python train.py --n_kv_head=16 --d_mlp=1024 --positions="rope" --rope_base=27200.0 --rope_fraction=1.0 --bias="none" --parallel_block=false --init="normal" --init_std_o=0.053 --init_std_down=0.0611 --beta1=0.9
Each number is 500 + 25 x the weight over the matrix's rms, rounded and kept within 0 to 999. Layers, rows and columns count from 0. Numbers have three digits each.

# layer 5 attention query, 512x256, rms 0.0427, rows 0-99, columns 128-191
470524494542479504494488477467492520541473480518490549492529501482522464436507525543530507508523498493484482495512506475554501489529503496486531432488533510540534465507510517524504523531513543
499526534513514468457522507496513513489477527503486473469490491499532552506476505465450498522533492514527502502455506460497497493485503523492500530492501514534504521492502500472485488469496467
522488543495486464495520518501516501498453505468512510456499499534538472505467520471482528525518505507519524515484518491520505506487531506504540528525495516530503499491531530457524485523485500
466532498505504483500525477492527546491470491476535513473472527519530481495485534473499493512538497510524512515512509465520482526509488521502499470512513496520513470496481521514502508521485492
518457511473489489535482527508496468480535493503535495529489512481507517490529511536505500478500497503493519468476503487468500466491478502490533503503522521481496512484480488520500480440549497
519484507464533507477509472514489505481470493471552481522463499518498486495518499516465489517524525518537513552473460515530468541491461474507520473543487493515494493550528513499465441485472515
539494503467531507522465504514481502472491506530490460498534520496527490472536450523518506485538522499473509507508501485515473507519471466487505497502513442488477538499495481518515456450506497
514519499523505491470508493486516507507473516486493510498480509496531490511498510456530496484513510489515514521485497487485494494493499512526516480494468496536510483504490498503497517491474510
476516488475509513489490450500498512522500491531528495509498467494538539462495485505479487497504475470540524479527501509529510513459482494487517494499526472476502510500559508491470443495515496
510535489521489485492476501448512449467495519470529495458509518489453524511508493513464510463514462490476500490468516476488514492479548541500541504503533502523467507496482518531515521481526502
511490474469495472525460520529489496475471502476495456505526483474472507554507470525521554495500501469516443516515496512513445489534506476490502490515530498494494528465505490543451455484501499
492532516494497477499478476471522489487477521522546496513511462500488510503498537470483494467540542462495494511517486507507522529461467505547520493515502511503464568518503496493467489491512487
511543493523484481516549491505511539502505480471504487528509553475451475481549532519503483493477529535483559495513470453497512471504495487468488494485505503503555484512465487519518524488524518
507528485474518535530537513554514486519519513534481484549446514422490503501503516497510467499510522532500485516492484513493522489483471519519477497516495507502498505506512500518513479503497481
408512468511506507500495539487476477509489506534498497496500494487476476495449464487461478524519507502502456492489515503541489527512486525479454509498472522516515486496489515489503531505479503
474502521546537526511525514515503514464466503501433483475523524461476498524474486522483537507495477481489473482547435526508497501541534463503486524488502473477473548522523492524510516502515471
481519528494520475457518505511486480480469559485509524497509480537511499518477489507472515532508499494506465536503509454509536471511493535497485540505512505506515526452509522458490473465515492
542481516457508502513515475540493489476524506496509467502515485522469519551470502496455473509460494507490498491500493513493513504464511498542502539530518475466474529510515487447503513489516509
518501523487481486497522502489474478459529528519520450521504484483459556508466511464446504494525506483532510494465505535500531487453518492530524521537491484476496519504522504479451516497512510
519491520487468493508535505480530495495496531458515475468493506489524527517493516449494512464502497517516497513474533472492534501486542535490544547514481543516505503452506503486479524515495489
488476466528500490514494503507501489504524513538517546539476499533508501494491471524506511494510531488492468506521465490504483508527477499478496459488480469490449505493489477559495502471495511
531560481457524510516491531490526517507456498513486473497513501506528522493506498473489513518498501545509487506539511491514515500494533475466520539533478500516512483497478502496534474533462528
519524489465528462444500511506526499513474476512499515511522502504534487493477570472521481530487480523464506546522540461476487496485504467494500493513530485523503494506500497523486490518454540
498471552507480490512495533511498470525470544472515461416495498521494525515494467486458501508451496502544496478522558459550503525497522562503480576471523504507528539476541500447494502506498475
480478533504472519482460538501489469524538515497534484477481515521535470451540512547524494478481487517491496473494494492458495470463499509488476518489501501509526486495466496504565526478505537
512522539499485451469500504493521455519498530523517504515502462521512517487483492475495478462510517522456512487511541507525557486491516505534515481475502525525488517496484472499472515501490507
505473539521531424485503512492497530488441488518445515494537494484544475517471499467527494519503470506478446533493498504482455511523523496535581502455520500515506525506540482504493509536433464
486505508511498497503496516499503478480514494496489480510505477480498476516482463514482522493497503508524521457477501527515472477482450490506520515487505498482461551540524486530527462527506507
518484493493482522560530479512519489481523520517469498501505525458484547478487488505468523524506457550502534489457526509504498476494526498484482506507484471489506501520513537516585530506550522
508537519433507547523510506516489534495501474471484462513548492504474497492522501474524537522513500504509470531564483526503479510502534514447512509498491486523463503505511507497489487487512492
514473482539546474491482495523459521492478521515476539517476521498547485499455525485542518498474480520547528519453484498491513508488453484505516496469480484463487538480491507473483486540474514
493498455476505464542513500500478492519527513490520494491521496514496522486505511542526482457514477509488506459475507496501491518508468556496465519459486526479521522505476495484514500468496481
456485533491481459506549497489497510484521484471475517490484527526497486518497488485508496546475511495487472481484470496487525512493546489524523508479493523503506483515489523484501465482471510
473483503461533526495518465495498532496541481507507511473513503486492519518494487508485517534494512497501491488511458482503477506525508497508485474493485487480492530494496519512531487558466482
541491455476478461485496518504528496496477502471484503506505514495494466458489539512536521474544493484496496449528517471491555482519508511499509503500475506518558486505449487484494536522513502
494479500484505468510478467527477508480470531480503484507455497468505467505523505537501530513534472488463507553456549530534522459488505470535514514473485483509475488478530449498506488464520511
488511553454577482451494475537474479478497509543505478484457453498489536545476500455525485484496523470497474496528502514537475502444505501529513490516477480517450510512520472487506485439503494
498483476545459533495511499488500528516457517529480531488484476485492498500555497541501528473493492504476496509518492495477505503532494509523484472422544522511500497437497506486507450502537471
521528468541449519487537499470500479507474482500492533511529524512468434466497465533469506508471475529493495486507501517472535502533510517475501515465510511523569486495518523480481496523493569
445456520504564503475501466528485499492546491512532478495503468498515528535481469545536462541496542485514496543451489495498502466477492509545478461547475496466513487487482487516527520450486441
490508487502490513489523464478499515513513513557449554532496464463447480536510495528510471468506495498508478543486501511469484500531512421508500486453513495535523519498510493491441489541471490
522507500528490480468543539479464500503542479498482498516490529541514494475453477511480480518505468527540517521501472511468516480498482488490482525521500507438550534503526501526506518527482504
514543484510506491513522516496514527499488509495459520514507496507488498465526509510513495487485500492494529500511478493459473520545502506528494485494533475524496512488496445500497519495468502
515458520487529471539474516555537467476469507456511467473480474505525544482494502513484478504482510469534538498462531490539508493475480529546475512534485466451478540507523504516486531456510475
489522494483474522492546505455514518484504470502510524524517505533488495492473496481564545531497459507538493490517457525486497495520508483495504472503512534504482509510466505476510524559499516
473561504511500541493535513492500532485541463506532494492525531501554473472475505489537518533518493516493498517489447494471532488514495482479495514527493536480536522499478521465528538520497531
486513480491478531500511489480519498485498507496491500490506487493499511502513499503529510516491496483449464487488499527491470477541500508476514478461516525557481507499508480471514472506470497
518512525531523498503534443503511533451505495541442516502499490512530470502481511524525469527454496476522530568504452490472489481550499445533499469528508460516549537488552522486484521510464498
508530532523511483484517494502482510484554532516502477510508467521505533475513516472488514503508547477482487518519516504483491513476517476538481500488480520486485512532535535512544478508482494
498479461526496496490460529477537502520506503485514502513544478492462509441473500518469490495488505514440483500529490472520504526541490515512474517515513545517520510508468496502478526497518476
528503513485494507529476488513520498513504516560495501516524456519526508497517507470456455471480515495470482519509495506476492505494494494514505463497521498523479473513503461520523481489510481
498487504492492495523510486468514472512505515463501465465557505487481498453522452538499504484475484478510472495462506495493536519555514485475495503498473526530482521553528506471526465499501470
479475454494469504561479460496477500500495523475494520478523478479495522502540536495495508502512461487535464529468482509494514503513479483527495491463516528516482495470510456516511423498510465
536475494555469472484538483493495536482478477515458553541551525533476464478497509559493488509506483548523537516475502524473486491528518508495471510484516496517546509494476517511487472530450531
498491533457526483493471507534527443484497497499543478470486477527501527525465510436519518520495530470507506464471533516531483512448547489514511506530448479462470496540514520512502526490524497
489512493522474492480554490463455541508510522522444523527500484499464496500522519525466495494503503508490486510533468525440508486522504484501499488473512528531529510469502487501482495528473515
551556530494448479510522488497534546533550528491470466526534506456509497527546541495465488469476526534534491509543477473471465538491478505507478530519568486522500512496534469493502464521458517
482479507505533487518482487523478496470494512497456519482509467499455484544492463500514523505454516469546495516475475498494480499527474475492481477489458533550533522529532506521537522505459449
539466486508559532502436472504548480489438501508480532483492450448511537500492506490512492456465506457492484474510532478528479510530503453510527498501497495514516484492542543487460558473522472
498438538522524467532494495511484480504497510463531446480484504527523526472527494496463475496528512506498516468474501477506494514416490540534478537514478476479496500489515510497494474452523504
512519478494482513516499506456529525507469489500484524526488507487531526439487509478510528532499462499453527487552479484494494494545526480490506480491513491575479508466512500493486490507500465
527480508510494483488524464480511521508534545502451505526520502464522470520491508492513470501456504459510470527483478533467506541530523505491531495467476517529553487522531523523527503545476506
538462531506554464523424512523538442473456518483485524458474460477504516474482478490487500479479489439505508492466561508548486531476510517515514517489451501496522470529534528511487531488533471
526580465491490516505495514475520509500527487514520470524518533517522550469506500499516497474501486584466518520528456487505522491533489479472491484528507478512485495511479465476535522495483518
458505472549547560572444468499469493504527398548476547536516511502487451486576488562543474437491439494476502471396497537423528447574485374487511423475492457494485472456494446507536588552498515
500527493511507503498505441512513488482493494528479502513532501535510520520493498525509469496523491539499501513460500471490519482514476484493514485522471481494485522486497505485513517499487485
489503534456485457478525491484496524506526531515499527487505499517540506504501500530514495504496480468497539534534489470482468497473495508474497503526483461499478502499498541499523476481490506
482509480525490503529492478498505482497499509495488516496512492528460492507513505541504461487522491503469493488498505507514520487539504468491493439469542526495465472520466451494499505495530482
503452511518491511474469502475503489513481509489472484501534493484522441452481516492515477530500462488527490458485508507514464510538523495523503509462497540527556491513498497486515483506540491
490466510499484507510487468502492506495481503502520481481526532464497486481496501509478495490498472486513470469503468502508478507543507465505533509489498511524498501483520509466500484515515472
487480515527463499516497533499490467464534549483491476506495522520531486487521504521451510532483503515536483508467535493492511535522511545510504539472522539475554507486507496471523485473531491
481503490540521522526474498477483457505499510505507531477474506504520476490550477518519486503491517502525499465513553515495501530515495463519517462482469508545536447510491549472504512484503518
484453506511475506491467528491496496502511497486489483475552470536566463489509515463508485487447511486483525465526465506499473509497522512524510526498510505512500538510506523442507511488544455
502480524525570522473491524505538553482468531526534523507514496531533467484539430519495527498485504517494521505538473482474506486496495506488459487497393490505489520510504529478496500460530473
528536484505514491522476522479554533478479490483548464489495497488474542509497497472509538469542536543433528550501485498502542477475499523524520538512505539452512521496493492523499541503504501
502521480504490486525498502456447473519505505498544499479498536526493513488522497490465486511468474484514506483558525501503538508486520493442439505507513488484481478464507482495537501465523479
535518514509501521512482522522465520508524516510530469504491448510447522500526510505505512504538496468477496511482521505502486482487515527504461510506503506492526459456476541507485507443519482
521542521539515488483493537514504489517501499510485516501514508556493566488515451506472544506510522520485518527526494507519484474515499521487501529523484483456456538540490460551502480473490457
517518493488515466487509508537506547455560483525493498498553486536465516537504461463473505478496508514445511536500503504483510458505519538473496524557466483495452538472505496519502533485508509
483487473513485511462519513502475485507493496505478506472520498484457551468472462484522528541513491513485517494498483502527513475515511499516506501482528472521489506501531532521525481514479443
534478474517490516547540440508486485476505507496448519497527505496536491510543461494487484465468481541504520482451524473480499482538467493516506491487473506461490527474460486460493474514463462
521501551488485494495535522536483483490498489484517464488509529512552514504479473465490504521507497546522506527493516448501492492500498552487523543528480522467533520483518488480481480489502504
531525519487476471481475505495513475495459502469514487484465519472550487485502495504483514511499532522484504501507486472529507518513479546537496570500532508510550543500504508486500488544497494
477455520479514483464503488466468513515505495551509512537481497493519488495520512528549475500476448480486486494511472518488501484486509449455514474528475455510474499492510489484485494498514518
496532515505494490482507496495479505509490514532532463495502547523537526493471500492463502511496520485508509517513501486512488531494484530498502522492504495484545501471490499498517486533489518
503499503480492469474528463473542518543513471506511511524521505493464524519496502508517457494504511532485495529528469488506508495508504475484509482524457463458465460528492471513503495516491456
455491494526516496474502485483484520518502495512518529512507515498500484497513485533483511529492507517485506545518469481489474511508483485503501496484478498473482522511485524494510484494498481
487508481463510519457522493511508521500484510468489482501526518490470538489468480457498521496525496518476456493520431476537486453510517479477537514515484511497475536526522511504474488509507508
497484461503524458507462470517433518480530464527481562523482486515443528535479489520567499476524475509470514547455544557512514520535492472500518434481506494484455513573456492546467539504469509
477507499485466450484532491542445523506525503497499463508489503500479544520482522520528535498490481498466471545493497541502522487497515513475519471497537504482500511503512466514486496510507495
536503487512508503551523545522528477504527529450519451481454506459423511515496555433465468495513502483515524488466549500506513493464508540490494491509518483518488525494485474495530527497478543
480484508508502461518497531497501482496501485500529514468477501494506478511557513533513502440436515496479499499500519562498497512456504516486442523461549524488467458468535454482503524504535494
508521492515502505510503518481534554498495498524521506510483472496522485537523509528500529507454495534482471555516517511454502521497495540484465504519481506466475486463529508487494488463524527
515541522518493522515512556530510508496525475498454478534502527502509481509477560497476475482495471535489502523497502493452496439491502497490478502528521483513481488483474473517551508492486534
501521462537558543531512514466549497475513482480523506493510506509473483469511468407493464492498493522549514492503496447507520491512504529461465497519469522465492496530505519456485522503474511
515494494487544512477543510469546522518501496487532497464467497483505540520498511488530494527486506509540492498500487509518473490474499528493484499515494464454500535521517459524421474516496484
491475498462506553491512484533506498519496512498477460506558504498493521472457503507503483532487475509493483519535493493537481520517474493508472517480487499495509497527476470542520453493525473
476507499489481469499516502492500538498506472489483481499498547512540501455534475504520532547504450523473491538525489470516532448505488510500488515486519526467492477487484490511471501531515488
476512475486460509481485495495481510525483500497540470509555501496482502483492519493478490525477516514482482542522492498480489525519482489471508531511492431506498490493495480492501495495481509
482509521511519489511519518475521489453485505541480498475470502519526525492494502497502535514530462463500475464502515507527535500458532509545521498474521510514527507504503531517504507543508525